config.toml
n_head = 2
head_dim = 32
positions = "learned"
parallel_block = false
init_std_o = 0.0128
lr_mult_up = 1.27
beta1 = 0.95
grad_clip = 0.5
Each number is 128 + 32 x the weight over its row's rms, rounded and kept within 0 to 255. Layers, rows and columns count from 0. Numbers have three digits each. The size before them is the row's rms in percent of the matrix's.

# layer 6 attention query, 64x64, rms 0.369, rows 0-63, columns 0-63
096:117116120135153140152170119124088159091167179106105165106050136136105136094144084141096083108079152129124164115149116139090083171184186133202141157153117097110157095161139187120146090177111108
085:128124135098135131132172149072126140153131155139126161117136067129080113128126202165162080157105182134164114173132115076092139090104089150032116125117070130100144117155108084140150097184169119
079:173116218057149129155138099057133169134118120088120109089122142147116129160091049132140143190146093142150118142080159163149132129135122116066091124131131110090074118110085124133139158103133079
080:155115146125129113112091118159124130169118115179092078070151196112177123079128062114152119102093136148140176171140104145135032179134118115148135171117126152132145136185113156131108111198145097
084:114167179109092102095157102164162054160079182115135119065118094087119154094136069062115085115092193154157154107088136128165110085105148136122120142154135079125168091144122105151128104134129125
094:141135146139142157162102135136119098154033141070125134122165160149156140085178114209142097086138143104179138120182155185192142147125173132155097147150134148135144108179124190142104126093110138
074:090200195152124132149141117048090122060104111149148161170163210119138102106127092119128137138128090172122149131110123152145107119109111123111148052124115152073084122172094117107092103151123150
073:126146104119112080060143157169212141153141126096168153104096154159133087156157159093158144116129109169108125093133155153164127185130114160195187115128159145174119186139066167135090119142131112
079:137141070166133154171164176139094120126143125107117119149121176156055124086134125128055116117181147166167134183146127182090150087138120147163170149139162105063123163077133128133122175178154149
081:146095111137149177120106142133050121129074106192143115161162083159156200139145167110113124100145064135109093103136132149168143126143116117173136170141150092190084144191092143085131156128086104
103:095134155098162087113161142151103166126185158088191148205094136077141153182163092147128146113165125179114109124131151177128096180139158151120166097111180171121162164143134148119108143162122184
095:127170146133150089196157123114136100116172145114103151096138176104089111103171132115164172162126125133103122148166122134090108190108165112102122125191100165095144160084087103207141148157061178
071:106118094055100111109098110134173123118100132151139114121145155142061093146099062096118167103156128119213136101153117128091138143136078072140066083115145092087101104117176118103097106156096082
078:165113095182156113171083122117130114177205150101095113115086194142176081114087134155098146124129132090174106146103141085088080086124136123208084114113144154176132108149101152168122129125132141
098:104133163085142157096103163107140116148169113139142095100163135174184116120153147085146149150159161103132204143065124126173137128178068159104088190157138115136126074136079157150125132168196120
103:124220102151110081142122087152109111129121094143139130046166145179158130109107149128137090089148210121153164119085164123141123114128100072082144174158134099107127163185171125123096118154150106
087:122122094129094164177121150157075124044174147138134103136137132168095096162141130107116153061165165137114163107146091138063094099122058120118171141129142114131158104160195137127131091153114061
087:124144097097090117156108158073109141175104124104113121033145134132164157119112077186147089155116144136164165097141105128114118157130104068089070105173126151141178153070098154146138116178074125
074:081120105120085152145127144124141152067071164142103157174152175133113171079130141079147127155149144138177109121104174116120163132089117198064134153065145097107099123194113148133121080160096159
126:120153130123170062133152177097089124113129146127118172105057176068109128127104066159142111148134096115119126060109167192121071157147165102139129132152111136125150157156127176060102095144095096
096:160156099086156205106108130084148144153157133141177087177127107179190142095142141117105161123125093058139131123119144109186143101125157134100152098163144106092127127086191186163173173124134117
091:090064092099138197145103159094163070159142100169141123111152120202168106095143129084149143165158109141093113128149166120169127166145116102069101080085076160141123087131127106142142150097169156
084:079185176071099049146127124104101155114182175098131129130122115121084163133110109147165131127124129090126130090117188131095086146138184093171140155102144156151162128117188144078130056156126133
084:124085187119119071203078200128165118129165111126151106123070117117111113128170053138108139127146120087123166091171122150149062100150124136109139126130164117129092100164096150099118131120051116
085:145157145144109140130158112117137180112147160130118106137200124097137087149120176120080100111096108138154206142143084073069127120060134154098143141056134131108036113149150108103143124105086147
087:125125114118071072145102141106125127139115131139127180151108139097142128159131090164133133086062099184111085087127146170119120196190109090153107076120149109177127148179065172085081116114150100
081:163107082110117107139142206161109132077132118105091140103138130186153129122171064133200136137089130103109144159097097116174117092132167133073097180175148125137175083152131174164144088153140161
085:148115090119101140149173159064123153154081165103121159143193129120193122100162133108075125056098104117112161098092129114179129197149098134117118119112181152178111161141166112131084152114165168
085:114154131113108130087145147093079129172117139123122118119086189109142144206113138119126166084097184161143148147082138115121104101139106076186097103098101063173091109115140074174150135153199148
077:153152111143171149138095074122119156123054147136124145096129102187067114139154125121110126122152147153177089157142140134153115064049133119098114195203107089096120139129138173154075113109152100
084:157085138186162141132045140136173098163077154135119123101130106185121142098147142130142107185110196107133159160112078105156154116115097104074116144164167153064140158124138108117174099155151178
075:100144130149135103166153141101092066158139111141064084143117124094157110128193066175218136104099094116090147134135148197083135162135104146129156109129146116120070161105118100142097153098152173
108:142137162085188161127126118128133202154190141120160086152175108110176107109098112155145091081089081112092144126123067111123109126126083194162156128110151143081087166121183103094125086126152112
111:212141146161157102102075142140153141142175133112074120091078165131090107077134168106135127129190139130120149134153099093096139151155083121126148129161121102067113142138063146105177182149071099
117:134136146116118194145153139096116098115166098111158163153179119116164077110145144183164136132139085056082150149101123129134164112131158190050159146100126151125113141066105205113164149119111153
099:122090114122166146123164193116137108115165130123135144110098091055142148114072197092146113157162133095101165122115074053137123138128156146160127150097147126133053104166144089149178131182083119
111:175102145116144077096181109151186114105151075100175122162142071141104120118137143078122154191175139109068125113132146170138076080132126129076134126129160079089112074150145148138114109104193133
109:127098148127145123134167139090088116130161176149124092203110175132181120140091136083127147182126129149123089093131097112070146165163102164123127098082125192130128172112147083117073140135218144
121:110174119153096128072167061142136111142093104104154115154084112106148115151109154085065163076113170091152131127120135148087169075126127145168094123083159098141140137123064113124153124078088051
108:183133140147134120141141079171098084158064121086106105139182119159151183156085163150150146171133103109095090157122163095189110131068154128140111090144132097116125165077104103096126097077065133
111:134194134145120135105173153112137143173098071161087145098115110113140082152158142149169106141088140162072137145100144174164131165182078197185153131151077089120090143154110126074126100125168110
104:115126188149090105193113124161121217146146097156155201104109099124113141158053133095085108119107186113128146115143121141130103147166148147119088186125057127170137155133112170100111103122109115
115:092156127119081051089218135098107076168102136123114191104134159117119199132143135156155068116122158128131128098157115162119146156087100126119130193098149142061109174104130132136115141149134103
108:076045113133111164122148154144092134120109080214123092120132154144195157120125148133136099145131127112107124161169142079137136092122069103121159127099094081116120064180099138130158162146152064
120:137123162160138148135080091085145082140102104182137114143142109131114167087135188138120153157111126132129135132109105174150219149091102168114129084131107178083079132105119132101115194037106146
111:126190094165101154122140132168110156120185131174148158151166120168134092122122176094139108105166128070193079138108131084078184126092134148132156120099108112126142087134204148090124068145136169
110:162102065110089119091094158173092180138158108145115098155144117099157153151120108105131092119144073098113123104144136170126080184143176171060156111115167167139172136185115139160192146107126176
101:143103079160120185215082146077171116114103088138170118132144107136148105101130095170172158125098155070126110126133100108112116114119058094119132203110155139129108161162136095140143067082151111
103:130073112117113135126120136147157031221112087170106140087135144160158111108112138160105115093119108158144097148148154162151132134197103109147047100139138166143110154095075098152121117146090098
120:091078193133110123126077121157153079072147165194131126158088099156072144129138111086152149178121119121144139105084147131143085133072152154123123183144128154097149118179075158112104072119102088
109:101086138144112144128162184100125166156069145152193085103131115118155096142134152139101132154178078133125062065124122145098101152124138140136127119122084196111161112039110106082179140120151155
125:127176166102079143137178115087143097147146183140103134042146164090156108070096129122156097158115130119142159150101167133100061137118156139167062143180158114154155120077138117184149109151150141
111:067147163119191159110183122071120159100088141099111067115127096106124107151131119169106073146167086134139130126133092102112138093120091095095052113153069144130095177173112138156100135128080093
110:106085097070086150138148159083177167111144131160135155149143086153095098145159112085156151094175140180137179167176114088115124145082140177102114105099106187098116122089132092127196160148163143
110:087149152117172166110085185096142162126123137110115140171076135071095166049070109116149148140144093152092061155145120149179153095118142090110096121106094166138138077100116143103132078159108158
118:153148180141169122114100073097111133169093144094089159152132131111152106132151112112148137111168052061150054148181117179173104086095141159134122081152123135087124123150098093141134176072135101
103:125146079128110119179169183104117132177165123069093121160106158133118081117152122151076117165146173122150163147092076131183095076130121125088092125122087123096175093164137100100123132176071075
113:125208146210122115121131117138127099085076097128099106078154095189122110154078152121156079112162184130123152121143125138162110104110151125049160149100116184115085144131136110108138099180095152
113:106088160109092215172188126134165176145085193100092172151087157110140198132152104142095141117121129133151116103117158119134141146128130148046127124161190099124120113097178091124138115124119099
119:103087096160130130047127093073112143175102141128131149116133155159115136117101145139108104104118145104149131169050093167063078106143125079140159171161066131132133168147172100107194093125124157
111:146112144143083149084112134122129159146117156110112126182148142118129096115104177098079117125123107150093127120103172113162180151038103108124132198125079169138135131142220130174108170120118057
114:083153157041085141085134122148137061142084131133127108103128159101162125137117112099148152095120153147200151126083158129145138129169069114125066155074058083148121111148155146136120123093168163
104:121137139188117104131167125157174110136125163073156146090162208140155105097118120090171162066133132142110149092146085170103090188115114134152155108103062154156122109171122138159068080101126112
114:102118133133236119182130133105145151173166130136156116129155184145055130158129139100127136183109161117129108186147177128098122161087134192092189106102129127156090117129085144169150112102138130